Weights of a small GPT-style language model, trained from scratch on English Wikipedia: 4 heads of 64 (1 for keys and values), attention and MLP in parallel.
Each number is 50 + 15 x the weight over its row's rms, rounded and kept within 0 to 99. Layers, rows and columns count from 0. The size before them is the row's rms in percent of the matrix's.

# layer 3 attention key, 64x128, rms 0.133, rows 41-51, columns 0-127
096:45 64 76 36 47 25 50 57 21 56 35 34 66 35 39 59 57 46 36 55 58 49 41 51 67 58 34 61 30 13 57 66 35 38 22 35 64 46 50 62 61 69 45 51 60 64 68 54 61 65 60 55 51 28 65 31 55 51 73 57 58 44 55 49 59 55 77 66 47 50 51 66 72 47 69 61 66 44 30 66 39 39 69 63 20 46 46 52 24 69 37 67 60 47 36 88 26 17 48 57 54 58 70 43 56 53 44 34 65 62 60 50 39 46 72 40 73 26 22 66 19 71 30 49 25 40 43 46
096:49 68 55 70 51 43 56 41 38 38 38 50 30 53 95 69 63 58 71 18 43 54 42 59 77 48 23 80 50 74 40 42 36 40 31 48 61 42 84 51 44 42 46 33 46 17 49 36 43 47 49 46 44 74 64 24 55 53 42 60 68 37 32 45 46 33 36 65 35 59 60 50 42 56 64 57 41 31 51 74 47 43 55 56 42 58 51 49 56 45 62 66 51 46 43 68 80 89 34 65 39 34 35 50 37 55 69 61 37 84 69 61 38 47 51 62 68 70 43 32 39 30 51 35 11 50 37 55
103:62 43 43 61 50 52 44 65 40 58 61 58 62 53 67 31 61 50 44 57 71 58 36 39 65 55 63 51 32 63 42 78 79 78 57 59 77 63 13 44 26 40 63 75 29 45 29 61 53 49 54 51 41 36 30 62 47 49 12 27 51 40 11 59 38 71 62 46 54 45 47 13 90 71 62 67 55 60 53 46 53 47 44 32 53 59 45 69 57 59 48 61 54 46 50 62 42 25 50 56 36 18 52 44 51 37 61 36 51 66 26 67 42 35 59 52 24 39 63 46 67 43 46 58 23 66 34 25
100:38 46 54 56 40 42 50 51 55 71 66 14 20 52 60 55 71 42 55 50 55 39 29 56 41 34 41 24 54 43 41 44 40 58 60 57 41 24 42 17 65 42 33 38 51 57 44 63 69 59 57 38 48 43 46 45 29 63 58 55 49 60 69 64 29 29 47 54 85 38 43 67 66 25 63 47 44 33 43 37 50 73 44 83 21 32 53 31 53 64 53 48 14 82 51 45 56 26 77 36 47 60 43 54 55 54 60 36 56 54 76 48 51 60 62 17 66 66 63 57 57 52 44 44 74 65 75 85
104:36 48 38 45 45 28 68 76 43 35 52 43 82 55 24 27 75 22 52 53 17 50 58 42 35 52 43 66 36 46 73 50 56 51 59 66 39 58 58 54 33 42 54 69 16 43 43 56 64 32 65 45 63 60 58 92 51 41 61 31 18 61 41 45 36 47 36 32 44 59 72 45 46 73 60 37 70 55 59 44 58 51 72 70 51 39 37 50 74 29 63 67 51 88 43 75 48 56 63 60 50 25 32 59 41 22 40 62 17 28 44 49 36 49 58 46 52 43 50 50 42 62 57 65 52 26 49 52
098:56 24 57 34 31 39 32 31 49 23 87 43 50 48 48 47 33 37 58 58 38 47 44 56 59 39 40 67 82 56 23 40 63 47 55 12 59 30 57 55 46 38 40 72 44 44 44 84 52 72 63 59 59 36 50 24 50 43 64 60 36 70 53 66 50 34 47 43 48 58 56 76 65 78 34 45 81 53 38 29 67 49 71 47 65 32 24 37 51 72 40 44 34 15 43 44 61 36 60 56 23 62 39 69 64 62 32 63 66 64 74 35 41 69 58 39 38 56 54 61 40 46 53 58 77 56 49 55
092:51 09 59 37 61 49 68 47 52 49 60 28 54 43 55 49 71 47 64 31 48 48 75 42 32 75 56 54 47 49 48 43 51 44 46 60 57 63 18 33 37 99 49 60 53 60 52 75 48 59 62 63 75 52 61 43 61 44 16 60 50 23 49 36 53 51 63 59 44 59 55 31 34 37 49 59 59 24 36 67 33 67 59 44 14 54 73 56 42 72 29 29 62 37 77 32 64 31 67 64 56 33 27 26 40 53 60 47 50 53 69 54 55 44 47 39 21 55 53 71 34 59 67 67 67 36 39 44
107:46 49 42 48 78 40 63 63 53 54 33 83 30 55 56 56 42 54 50 41 20 20 36 52 46 54 54 34 53 61 68 49 40 48 39 79 33 39 45 27 64 49 47 61 49 60 54 58 59 65 66 67 88 57 37 56 70 60 52 41 39 17 53 50 53 66 36 64 33 58 41 65 61 45 60 37 27 24 48 70 55 48 52 49 51 34 38 60 85 22 74 33 52 40 40 63 54 59 47 61 64 65 48 67 48 55 57 40 51 31 71 77 41 53 40 27 41 51 38 09 71 21 59 31 31 36 51 82
091:47 65 35 69 46 75 36 57 54 49 59 50 49 62 13 56 50 56 48 87 52 42 49 67 55 52 61 66 61 50 63 40 45 74 65 60 45 57 48 80 56 44 62 33 08 64 54 38 62 25 40 54 47 46 32 39 28 06 82 33 38 48 63 66 54 60 74 61 58 59 50 57 35 57 63 51 61 23 41 10 22 49 72 24 40 53 42 43 68 53 73 51 50 44 62 48 57 64 57 48 27 39 53 81 35 61 32 50 43 33 50 41 33 52 25 37 47 62 54 42 37 73 54 58 48 53 33 40
101:69 34 45 22 43 36 48 48 19 30 48 41 45 48 56 58 65 56 26 67 54 53 61 41 69 52 59 41 41 27 74 40 46 48 66 43 56 52 64 66 66 64 71 15 63 74 74 42 33 53 61 72 67 50 62 56 80 60 48 71 65 64 45 43 46 68 42 42 71 79 40 39 81 36 24 60 39 47 67 47 64 35 21 16 35 58 22 45 37 29 34 65 47 53 57 42 59 40 36 59 39 25 51 45 30 50 65 67 56 54 47 36 37 68 57 67 70 43 62 30 42 67 39 37 28 64 63 41
101:41 66 43 49 23 58 20 53 76 48 58 83 35 13 58 56 59 31 07 49 43 36 43 50 36 56 30 55 54 43 46 35 67 53 75 68 52 19 73 50 50 55 80 25 52 56 78 57 64 49 57 44 58 64 63 50 44 64 17 51 64 45 37 45 33 51 50 53 37 62 42 71 53 54 61 58 57 63 33 64 34 44 28 48 36 47 55 39 58 54 54 68 47 44 55 57 58 53 39 44 66 56 71 28 38 49 34 40 66 48 53 81 57 24 56 83 63 61 71 12 46 41 59 34 55 37 28 54
# layer 3 attention query, 256x128, rms 0.157, rows 42-52,106-116,170-180,234-244, columns 0-127
085:55 29 46 38 66 23 36 44 26 40 52 36 23 54 51 30 67 55 53 79 81 37 51 66 60 32 48 39 54 52 56 61 60 56 19 73 40 78 49 37 66 67 42 60 54 70 58 61 20 58 48 55 43 74 50 66 61 57 63 56 69 38 82 38 46 62 51 61 40 41 53 37 49 21 52 41 24 27 58 59 42 50 57 17 82 54 51 29 50 82 54 50 39 77 37 49 55 58 39 43 57 43 64 50 60 43 13 61 63 51 60 59 48 51 53 33 47 28 13 68 49 33 43 62 44 48 62 27
080:62 41 73 60 52 66 32 47 90 48 28 49 88 49 63 50 42 50 59 50 36 52 43 28 58 46 57 47 62 56 61 35 44 47 51 40 71 48 73 51 26 54 56 84 36 27 68 54 49 36 44 31 36 40 35 42 44 64 40 66 41 26 42 44 24 40 34 31 65 81 99 49 28 55 66 55 67 31 44 52 22 50 49 47 51 22 55 54 38 50 26 64 64 31 49 33 54 55 62 43 57 49 54 68 25 59 33 29 58 40 67 52 59 26 71 37 53 53 60 69 26 71 48 47 72 48 47 52
084:42 74 36 63 70 40 65 72 22 22 45 53 71 61 58 40 38 51 57 72 61 68 44 58 41 24 56 40 58 65 43 78 62 22 46 33 66 36 20 53 56 44 18 69 64 20 57 34 48 63 28 42 34 61 48 56 39 58 56 69 77 59 27 24 32 51 56 58 59 31 49 50 49 52 39 64 56 45 27 30 66 50 68 43 59 46 42 59 35 53 53 34 59 41 62 64 47 72 48 44 20 59 41 61 43 32 63 65 67 45 55 35 70 59 71 59 43 47 71 81 43 17 45 57 38 76 53 62
088:59 57 53 58 39 84 20 62 80 55 40 54 62 76 45 51 58 23 70 79 53 57 49 46 48 43 51 28 54 45 60 40 43 65 63 76 30 71 35 47 41 54 48 57 25 38 58 85 84 51 40 69 58 53 40 58 76 55 72 63 34 12 66 37 49 51 33 42 43 40 58 35 66 59 41 77 76 57 32 56 48 49 34 73 45 54 33 13 46 34 36 55 58 71 61 42 26 58 48 50 52 38 31 61 42 46 44 71 25 30 40 56 43 58 60 40 62 28 41 35 26 44 46 56 46 43 52 47
090:46 49 57 85 26 56 46 50 47 65 49 20 57 63 38 46 43 35 48 48 42 66 94 51 75 42 36 44 60 42 41 80 55 45 67 52 59 31 25 68 48 32 36 63 38 11 32 77 32 66 30 33 50 56 75 49 48 32 57 79 41 53 34 70 61 47 65 36 52 39 61 46 46 53 59 48 74 53 40 67 48 65 38 50 47 23 63 68 46 40 44 47 35 51 40 41 33 45 54 39 54 57 41 77 14 73 58 36 43 49 55 56 34 36 32 46 36 49 83 63 31 41 74 64 56 72 63 45
080:45 57 44 59 62 51 30 64 61 58 64 45 59 42 84 58 54 62 63 83 45 53 29 71 30 44 16 86 19 28 60 40 48 64 65 34 61 44 23 73 55 40 42 69 40 50 58 59 44 31 84 63 65 46 45 49 56 52 41 48 30 41 47 41 52 54 31 22 36 54 35 38 48 49 66 40 65 62 43 59 43 42 43 59 44 30 61 57 40 50 46 52 44 28 65 84 31 30 60 58 56 61 90 49 68 32 30 25 41 36 51 63 60 31 52 30 51 31 67 40 40 46 53 39 40 83 66 60
090:35 51 75 78 49 54 43 36 45 43 47 38 34 51 43 73 58 52 44 61 61 55 38 63 77 55 69 58 20 46 57 60 72 58 75 50 43 82 53 44 34 64 59 52 37 64 42 33 56 62 43 48 40 58 46 50 53 67 38 36 88 71 72 54 63 36 53 62 42 66 79 58 36 22 28 67 93 68 47 48 45 53 29 42 43 32 45 36 36 66 60 52 25 39 48 42 60 53 18 53 59 15 73 36 32 53 33 70 50 31 40 48 69 45 22 32 44 50 39 56 67 63 54 54 44 22 49 36
080:80 56 36 43 48 65 39 44 18 27 63 38 67 41 26 54 68 45 46 45 53 53 37 32 60 40 51 55 41 60 65 67 69 54 51 68 37 61 40 60 68 21 58 42 51 57 57 60 27 22 34 43 50 11 36 65 55 80 43 56 31 40 55 23 27 36 49 35 33 62 56 32 51 60 45 35 67 46 37 59 32 43 52 57 59 67 78 49 36 82 55 54 63 41 37 59 42 45 63 87 41 69 61 63 45 30 29 64 54 37 65 68 71 23 88 48 56 58 55 46 50 56 74 53 64 43 44 35
088:92 72 32 17 46 46 24 39 41 48 55 14 57 40 48 51 45 40 32 57 22 51 60 65 36 75 32 16 48 50 37 40 76 45 28 47 66 73 41 50 46 73 79 43 45 36 57 42 62 52 57 60 52 67 76 49 43 45 40 53 57 62 40 60 50 42 37 31 65 53 50 62 56 70 52 82 63 56 60 44 29 25 44 34 56 35 36 41 34 58 49 28 66 82 60 51 61 20 63 64 47 45 52 38 42 56 39 61 62 44 66 41 34 62 88 35 35 51 55 60 43 56 35 50 79 53 54 45
078:57 48 62 55 27 71 60 35 73 80 35 56 26 56 57 59 36 40 43 17 35 53 83 54 97 63 41 70 37 46 69 41 49 75 29 45 59 62 00 51 40 44 49 40 46 32 69 60 65 60 38 62 56 45 43 45 34 35 57 37 20 54 43 49 49 37 37 63 50 32 59 39 63 63 34 38 68 49 59 43 52 87 32 32 38 59 56 54 59 54 52 55 32 79 56 43 59 27 55 41 54 29 49 53 49 52 78 42 54 67 63 55 68 33 46 46 47 50 28 55 45 59 78 33 62 62 35 52
081:38 56 44 71 33 57 36 61 35 48 42 64 56 50 37 28 48 26 76 62 41 48 45 32 71 35 62 45 50 24 55 54 33 55 33 53 81 57 31 59 55 52 45 75 47 39 20 66 62 39 64 51 43 35 58 57 61 63 37 39 55 69 75 53 64 72 40 41 56 67 54 20 41 56 28 40 60 66 34 13 62 53 35 89 37 36 59 69 45 20 60 63 39 51 49 51 32 61 24 41 64 72 63 41 32 71 49 55 91 53 26 44 67 51 31 40 54 53 34 61 69 44 42 45 46 28 66 54
104:55 37 57 24 54 27 54 54 46 56 73 25 48 40 31 47 56 57 46 41 56 59 84 49 60 24 15 31 48 41 50 42 65 57 47 46 60 64 52 40 72 33 82 07 62 23 66 53 45 57 81 36 51 35 56 51 71 31 42 47 57 61 44 50 33 43 42 49 77 34 58 61 59 34 46 62 59 71 50 31 51 45 48 40 56 64 14 18 39 62 62 61 43 39 20 34 71 66 52 74 39 77 45 58 70 39 40 49 46 62 58 59 53 72 45 52 73 57 24 72 47 54 47 30 45 65 49 50
097:46 24 75 51 50 59 25 29 62 27 37 64 73 38 23 56 30 44 57 24 32 68 67 42 52 33 48 62 41 47 59 27 76 56 35 55 52 86 67 28 67 47 81 75 52 54 48 63 70 32 51 44 21 67 46 42 25 65 45 40 36 36 45 73 64 23 43 60 39 69 73 43 72 76 38 61 67 33 51 29 23 34 28 55 51 55 52 66 48 43 43 58 58 51 56 46 38 29 28 79 30 58 67 47 39 54 37 53 43 52 36 71 50 53 56 58 64 45 63 66 38 58 53 58 58 46 38 47
114:59 68 72 26 56 44 65 61 46 70 52 70 17 43 42 27 39 49 44 00 69 60 53 35 46 46 72 47 37 61 41 51 51 47 53 63 44 42 55 57 64 63 44 32 67 39 31 50 46 67 50 46 37 66 52 48 29 27 50 51 51 76 71 58 60 65 26 67 48 39 37 84 50 26 43 46 60 62 38 73 64 33 56 66 50 38 48 56 37 56 50 17 41 68 29 58 49 52 52 50 57 64 37 53 64 55 13 39 63 30 54 50 47 27 85 29 40 63 75 65 64 62 32 44 69 52 53 51
097:55 60 48 41 67 77 47 79 68 50 49 60 34 61 48 53 54 65 74 51 21 60 53 41 32 38 70 51 67 31 72 59 27 57 72 40 64 63 50 26 37 29 12 29 35 48 71 66 58 54 26 53 37 44 55 28 50 61 41 48 60 27 59 67 17 40 73 36 57 36 55 50 54 23 64 34 77 51 43 52 68 74 43 55 46 61 60 43 72 53 18 61 35 76 43 49 54 36 39 74 50 40 55 47 50 38 45 37 35 18 76 34 67 41 75 43 72 43 55 62 39 59 60 57 52 52 42 40
111:35 76 32 49 44 75 27 51 59 39 51 49 43 38 64 25 38 71 42 60 63 41 69 52 20 51 54 57 42 34 45 77 48 25 58 57 57 57 33 87 71 24 58 45 61 46 50 52 51 60 21 34 48 25 37 28 19 63 65 68 62 47 61 16 47 46 72 58 45 21 50 54 32 67 53 54 58 47 39 56 31 56 56 70 63 44 33 51 80 51 53 23 67 37 54 68 17 58 59 58 37 53 15 71 55 67 65 48 77 45 67 52 43 43 44 62 40 35 63 62 39 42 59 61 44 56 40 52
084:65 67 18 72 44 72 46 52 40 64 47 53 54 19 66 62 19 41 57 54 46 44 55 42 70 52 44 56 57 45 56 35 45 35 59 56 56 51 31 65 59 47 73 37 60 73 63 87 88 42 22 60 64 31 58 25 58 66 31 36 28 50 41 45 40 72 55 43 45 61 35 52 69 50 53 67 56 66 33 41 66 36 42 38 50 23 48 57 43 35 54 58 71 47 51 59 34 63 44 40 83 33 65 57 83 45 34 34 29 39 48 55 34 35 70 40 63 54 28 37 59 48 15 59 24 46 71 51
106:48 44 47 48 49 21 51 36 73 49 43 58 57 53 46 59 46 27 42 46 59 64 43 55 59 32 28 60 61 40 71 35 57 71 41 47 48 65 37 60 78 50 28 18 84 49 70 32 52 68 16 58 78 56 52 64 65 49 31 36 31 82 44 46 48 44 41 43 73 35 66 38 41 41 45 45 43 74 44 52 51 37 31 37 75 26 13 27 64 49 53 61 61 46 31 50 49 53 35 63 67 40 83 47 44 65 56 54 28 17 59 44 44 59 64 54 61 61 27 43 64 74 55 43 48 79 65 38
097:34 54 50 59 63 73 26 45 58 46 58 34 71 47 63 43 70 26 66 57 77 56 54 58 55 28 54 50 55 64 58 64 62 67 47 38 62 36 65 23 68 37 31 64 59 31 57 67 39 47 60 66 56 47 43 49 41 57 54 48 74 06 60 42 46 32 56 18 39 43 27 20 53 63 47 43 34 31 23 60 52 76 65 40 52 62 61 41 40 61 16 59 66 48 87 59 58 39 58 51 30 46 41 61 36 23 61 58 37 40 69 25 69 61 61 66 35 75 45 46 45 43 61 50 37 68 42 20
094:41 33 39 27 68 50 70 49 67 82 59 43 37 52 21 50 80 50 43 45 52 44 30 53 52 47 43 95 45 63 62 68 71 35 32 55 66 35 56 50 66 34 63 50 53 75 51 41 48 47 46 73 31 37 46 44 40 53 43 18 52 57 70 56 47 52 31 48 43 40 16 44 79 25 50 77 46 31 62 61 38 54 39 50 69 55 66 52 43 80 30 42 43 32 41 45 50 32 53 46 66 40 36 60 38 54 64 74 58 75 76 52 39 44 49 41 48 59 38 39 17 71 35 44 85 57 34 50
091:50 60 57 60 62 72 60 68 58 42 42 23 44 53 53 51 44 29 36 18 62 43 51 49 58 54 36 27 59 66 61 50 41 76 52 62 89 62 42 44 76 40 47 27 18 52 49 40 51 49 39 37 45 27 39 42 81 43 35 41 79 58 57 37 33 45 34 47 51 47 54 37 43 43 19 79 56 65 43 78 63 29 48 56 72 49 53 68 24 56 65 51 49 52 40 33 41 79 50 49 66 58 34 42 89 18 59 32 51 47 47 47 67 37 43 48 54 92 33 65 57 34 53 36 53 43 47 68
104:53 53 37 46 83 72 55 37 42 46 70 57 38 50 37 40 40 46 59 63 39 34 82 60 53 58 65 54 62 67 29 59 48 44 50 35 46 34 64 42 37 69 87 53 35 36 29 52 40 85 50 68 51 43 41 45 47 23 40 64 17 49 55 67 49 67 33 49 36 58 68 22 22 64 43 69 74 59 38 57 31 47 19 46 52 68 47 90 64 41 44 46 61 84 54 64 51 44 86 53 39 54 46 58 67 52 13 47 48 37 38 40 53 61 34 43 26 67 60 53 44 57 39 44 39 41 51 40
108:50 47 46 69 27 27 69 65 65 65 70 63 59 38 68 32 49 53 27 66 70 51 44 68 28 68 33 45 62 48 48 58 32 33 55 35 29 39 45 63 51 70 45 72 49 30 62 54 54 53 77 59 46 66 41 57 64 50 43 45 23 32 55 65 79 63 54 56 46 15 34 53 54 30 55 45 28 48 58 31 58 55 54 61 17 45 67 35 61 79 44 57 52 30 74 19 45 14 61 46 63 42 74 50 42 40 50 52 52 49 57 64 39 47 32 55 59 51 62 18 15 70 62 64 73 63 48 38
092:21 33 29 56 53 67 17 45 25 50 49 75 52 38 45 43 69 49 20 36 45 32 20 43 54 64 49 66 19 70 38 55 77 51 53 55 70 31 51 45 51 63 38 57 74 59 62 53 49 27 29 41 51 65 33 53 21 59 28 55 44 36 33 44 23 44 35 60 64 41 37 53 59 68 57 44 58 45 29 62 25 42 51 46 48 64 61 58 80 54 40 47 54 30 59 75 52 29 71 60 36 62 54 33 64 38 66 69 58 70 60 60 50 46 60 61 57 70 43 66 80 73 42 50 48 48 45 91
092:43 67 49 39 54 45 41 69 59 70 45 66 45 40 52 34 33 61 72 57 58 42 51 42 67 70 75 59 78 64 70 60 72 67 40 55 31 27 16 72 48 34 42 50 39 62 59 46 54 46 18 52 30 31 21 58 22 46 29 37 29 58 36 59 70 56 53 30 53 73 49 58 68 59 57 45 42 50 57 46 44 51 62 50 58 58 51 52 34 57 55 60 45 41 59 08 58 41 80 54 51 54 62 83 31 48 38 39 52 36 69 12 42 62 63 42 46 31 54 24 57 38 85 68 27 54 59 46
096:49 60 51 50 27 39 39 50 33 76 74 60 49 28 59 28 41 37 62 41 59 51 45 47 53 31 30 58 49 55 37 38 51 38 59 47 42 78 38 44 64 41 64 46 86 36 40 51 57 43 43 55 51 77 75 58 29 36 45 53 55 30 40 59 31 45 67 77 55 26 58 48 60 32 37 51 54 60 62 39 42 62 60 37 40 02 63 32 45 56 38 43 72 79 51 41 75 55 33 24 59 50 58 52 68 54 28 83 56 48 51 35 82 54 59 20 69 40 50 74 49 63 46 64 53 65 25 20
088:55 46 47 85 34 53 61 66 47 73 36 46 79 72 46 43 59 66 56 42 51 47 45 56 25 70 63 59 43 47 34 57 29 42 61 47 36 25 61 59 31 47 34 59 42 55 26 62 35 45 57 39 19 65 56 80 84 49 47 61 23 66 47 48 48 59 87 79 27 44 30 66 53 71 46 26 21 53 52 30 72 55 54 56 66 36 49 53 45 57 45 35 41 41 58 58 22 40 45 21 36 59 54 49 33 39 54 15 53 33 45 51 64 68 48 36 57 51 39 54 28 61 57 74 78 52 68 54
103:31 62 57 72 62 60 29 75 58 40 58 45 34 51 62 41 38 63 25 22 36 41 43 70 48 47 82 23 49 32 59 59 34 31 52 45 79 62 61 21 50 60 62 78 50 51 50 40 41 46 70 29 21 56 31 51 73 58 74 60 66 67 33 58 15 55 48 49 43 54 59 50 45 58 61 43 34 32 59 52 49 22 74 47 54 74 54 30 67 55 79 71 66 39 60 57 49 51 25 38 50 40 40 62 40 46 47 53 42 56 49 73 46 48 62 34 06 52 55 72 31 43 29 49 43 61 54 66
100:47 53 41 12 63 61 89 46 53 55 28 37 60 50 52 65 66 56 53 44 67 38 39 41 53 49 32 71 45 46 92 38 53 50 67 50 57 56 48 56 53 50 31 40 49 39 50 64 39 26 47 70 48 51 66 51 51 33 30 26 72 75 60 42 58 77 61 12 71 50 33 60 64 26 46 40 12 71 55 64 84 52 61 46 41 31 34 48 24 24 23 52 30 52 51 48 68 44 57 60 61 33 83 45 48 57 53 41 42 55 43 49 41 64 62 36 55 40 40 58 32 38 62 59 50 64 78 54
108:52 63 39 66 22 43 61 51 50 68 67 63 34 60 56 35 27 57 69 30 42 68 25 31 31 34 54 63 64 39 69 35 70 40 40 80 57 39 69 78 32 46 60 36 64 62 53 74 56 23 50 38 17 46 73 25 50 42 14 29 57 60 36 42 28 63 48 63 73 53 65 47 42 49 57 61 61 58 45 43 21 69 67 45 43 64 41 45 68 35 53 64 72 67 65 56 55 56 48 42 36 55 29 38 52 48 65 45 54 34 62 61 65 58 26 17 66 57 57 55 33 33 71 53 45 29 32 44
098:54 68 27 33 47 49 62 43 53 34 66 41 59 51 29 48 42 47 70 52 35 45 53 69 42 72 68 61 46 60 58 45 66 45 28 43 49 36 43 46 63 58 76 23 56 41 79 51 72 48 59 63 41 71 49 28 35 58 48 42 55 67 48 34 44 38 52 66 55 62 23 52 48 87 47 68 42 42 72 32 21 65 65 46 39 70 65 31 65 50 33 70 53 47 71 63 21 20 29 47 38 35 10 75 61 53 46 63 74 72 36 51 61 36 40 27 53 35 37 54 38 73 34 66 69 33 50 41
115:57 64 21 38 55 64 50 36 73 52 62 55 40 45 65 56 59 35 43 42 35 61 71 59 51 66 26 81 46 23 58 48 41 45 50 66 81 26 33 76 43 60 31 24 65 57 60 33 73 39 43 44 64 53 45 27 34 47 39 36 72 46 39 70 47 42 56 65 47 45 41 34 35 49 41 76 75 84 64 46 83 47 44 72 23 41 35 64 44 39 42 40 48 67 39 34 58 47 42 10 65 34 42 47 43 48 61 69 55 56 54 70 52 35 38 61 34 74 43 45 30 43 30 54 63 72 27 61
095:61 43 78 45 32 30 77 36 50 32 50 26 63 54 40 77 69 26 77 69 59 51 59 52 48 50 53 52 53 40 51 42 60 25 77 36 52 51 43 60 55 38 46 49 59 32 55 30 53 47 53 40 62 60 32 52 36 44 70 65 12 57 66 86 70 43 55 73 46 58 62 52 42 69 59 38 52 48 62 49 66 53 43 46 45 37 63 67 40 38 45 51 41 71 14 44 40 29 45 26 39 64 22 42 28 41 50 77 35 90 19 56 53 61 56 52 43 65 48 14 47 71 37 47 59 54 31 54
101:77 63 57 42 73 50 37 52 57 35 50 65 54 39 67 50 50 72 51 52 36 34 35 75 44 66 53 32 41 72 49 31 37 66 27 67 56 54 44 51 59 41 66 26 31 59 49 31 67 52 69 52 39 23 58 29 58 46 17 43 42 52 72 44 38 32 35 58 55 63 59 51 31 45 45 41 50 48 54 52 36 56 40 35 42 50 34 43 68 87 67 35 60 61 60 53 81 06 32 42 45 54 53 58 71 48 13 47 68 79 53 37 68 49 63 39 39 76 61 68 67 30 40 42 53 51 89 45
122:48 50 28 58 57 46 45 44 63 45 40 70 53 61 23 56 32 31 54 25 33 61 40 46 39 61 53 65 45 68 36 51 54 57 54 60 37 66 66 04 70 54 68 81 60 38 55 57 79 68 68 50 58 71 27 57 42 65 33 67 19 35 54 56 55 13 35 59 47 47 39 44 60 38 57 72 84 47 31 45 42 57 49 46 40 32 61 50 78 50 60 42 51 29 33 62 57 35 32 42 49 54 71 56 58 16 45 68 71 85 66 71 59 28 46 33 40 46 44 56 39 54 42 42 62 31 69 49
104:73 51 68 40 40 37 50 48 88 45 48 43 54 52 55 56 23 43 66 31 57 58 58 38 62 33 50 27 70 60 58 87 59 43 68 49 54 44 39 55 35 59 24 65 49 60 44 35 29 47 25 55 14 57 60 51 39 26 71 58 46 72 31 50 43 72 90 54 50 33 29 74 25 46 61 51 45 43 36 63 53 69 81 24 39 45 55 63 34 45 33 60 40 38 53 00 48 61 64 39 46 40 35 72 54 58 66 30 31 52 55 60 58 38 65 38 46 45 68 58 62 61 60 50 36 44 58 40
123:44 74 71 57 41 43 61 95 37 44 60 42 42 65 74 53 66 49 58 57 50 49 51 30 33 52 09 28 50 51 61 72 61 63 69 38 38 38 48 41 65 39 14 34 55 58 39 18 53 66 64 45 66 47 29 43 45 51 59 45 67 29 71 41 54 45 48 46 55 53 49 36 63 45 57 26 40 67 50 44 59 56 56 57 43 35 82 32 47 46 30 69 45 39 41 33 74 77 55 54 46 62 44 68 37 22 55 64 43 25 49 45 59 34 56 70 78 48 47 11 24 53 79 47 60 68 49 46
103:40 69 63 84 67 62 71 39 65 47 49 42 45 22 49 42 68 38 64 39 37 57 61 52 35 42 71 57 48 28 47 77 67 32 41 48 60 48 44 52 47 50 52 47 46 82 51 63 59 90 46 13 37 51 51 47 24 30 80 53 42 51 33 49 45 57 34 78 53 25 58 46 45 65 64 38 56 42 48 47 59 52 76 52 66 67 45 47 63 30 58 36 75 26 76 47 34 39 40 32 34 81 24 27 53 63 50 65 32 48 50 32 49 50 58 60 52 60 64 54 18 25 27 68 43 43 47 48
110:40 31 44 49 40 27 57 48 75 39 50 64 45 64 51 53 34 40 38 35 53 52 61 46 35 32 24 30 74 50 28 44 67 14 48 68 50 41 46 55 82 25 65 41 77 69 30 53 43 42 62 62 55 58 63 34 82 41 22 50 40 59 71 54 35 54 59 62 88 64 38 42 41 38 37 51 45 56 32 22 57 34 78 35 48 57 62 76 32 45 50 30 52 55 43 40 45 43 79 40 73 63 40 63 56 53 62 48 58 74 38 76 67 53 37 35 48 63 14 58 48 54 47 75 61 46 64 66
117:61 51 30 40 44 19 63 46 46 56 75 46 46 30 54 58 29 42 40 30 47 36 73 54 72 41 28 51 62 56 73 41 73 65 58 56 55 66 37 62 62 48 63 39 57 53 75 44 38 33 11 60 62 76 53 47 34 53 37 08 38 55 57 35 42 37 58 32 41 54 52 91 30 38 55 67 37 72 54 47 74 35 16 62 72 46 40 35 60 52 35 43 45 83 54 52 67 30 56 47 47 46 83 58 54 33 42 65 32 36 60 48 50 70 50 47 39 35 69 38 67 54 54 78 48 58 44 36
113:37 50 15 71 63 60 52 54 70 66 46 52 59 60 52 76 47 45 57 65 58 59 44 53 29 28 53 59 31 49 63 46 51 42 44 41 31 58 52 50 59 56 48 48 50 57 29 45 60 40 44 49 29 54 54 45 64 41 43 61 36 45 48 48 46 59 83 85 88 39 48 46 71 62 46 28 39 41 07 57 45 61 44 36 75 41 40 41 59 72 56 57 62 19 62 83 57 42 59 77 37 50 65 68 51 68 37 43 33 12 63 42 70 57 46 25 43 67 56 35 20 29 61 49 40 72 41 19
114:48 39 50 36 75 49 38 35 23 68 56 53 63 87 37 55 52 65 30 49 57 20 60 78 36 65 83 54 88 36 33 85 67 36 31 40 39 44 80 48 62 68 63 77 56 44 51 55 37 46 53 45 50 68 37 40 42 43 60 59 52 57 76 29 46 60 47 46 35 55 52 19 29 44 51 33 52 42 37 36 42 35 77 49 47 58 60 52 52 73 46 55 34 52 66 35 20 31 46 43 46 47 22 45 35 44 39 52 42 85 52 63 41 66 31 41 34 62 28 58 61 43 69 46 64 64 46 64
109:49 34 44 43 53 75 56 68 38 69 57 38 76 41 36 73 46 60 56 56 83 45 41 61 54 50 61 61 70 66 76 47 49 58 64 47 51 41 17 52 39 39 32 43 46 28 56 62 28 32 71 45 40 68 67 75 39 51 42 54 44 60 31 26 67 64 43 19 38 56 39 56 38 42 56 66 36 52 65 68 50 36 28 29 42 52 53 62 45 73 48 39 72 35 53 05 35 57 44 64 65 34 35 53 69 29 38 67 77 61 38 53 33 42 71 42 63 32 27 60 79 59 30 34 57 45 72 43
097:44 63 41 59 59 86 66 61 20 71 41 58 51 59 69 80 41 34 70 41 45 46 57 51 39 62 39 29 60 37 54 32 21 60 43 62 41 28 68 45 50 64 63 47 17 43 35 66 56 58 30 58 35 50 36 74 40 37 65 79 52 53 52 43 40 46 70 52 52 44 70 53 41 59 46 42 28 43 35 13 45 67 71 79 66 48 54 56 46 43 82 65 58 34 56 64 70 55 70 37 57 59 30 57 50 31 44 68 45 26 49 41 68 38 34 18 33 46 43 27 25 39 67 30 60 48 50 66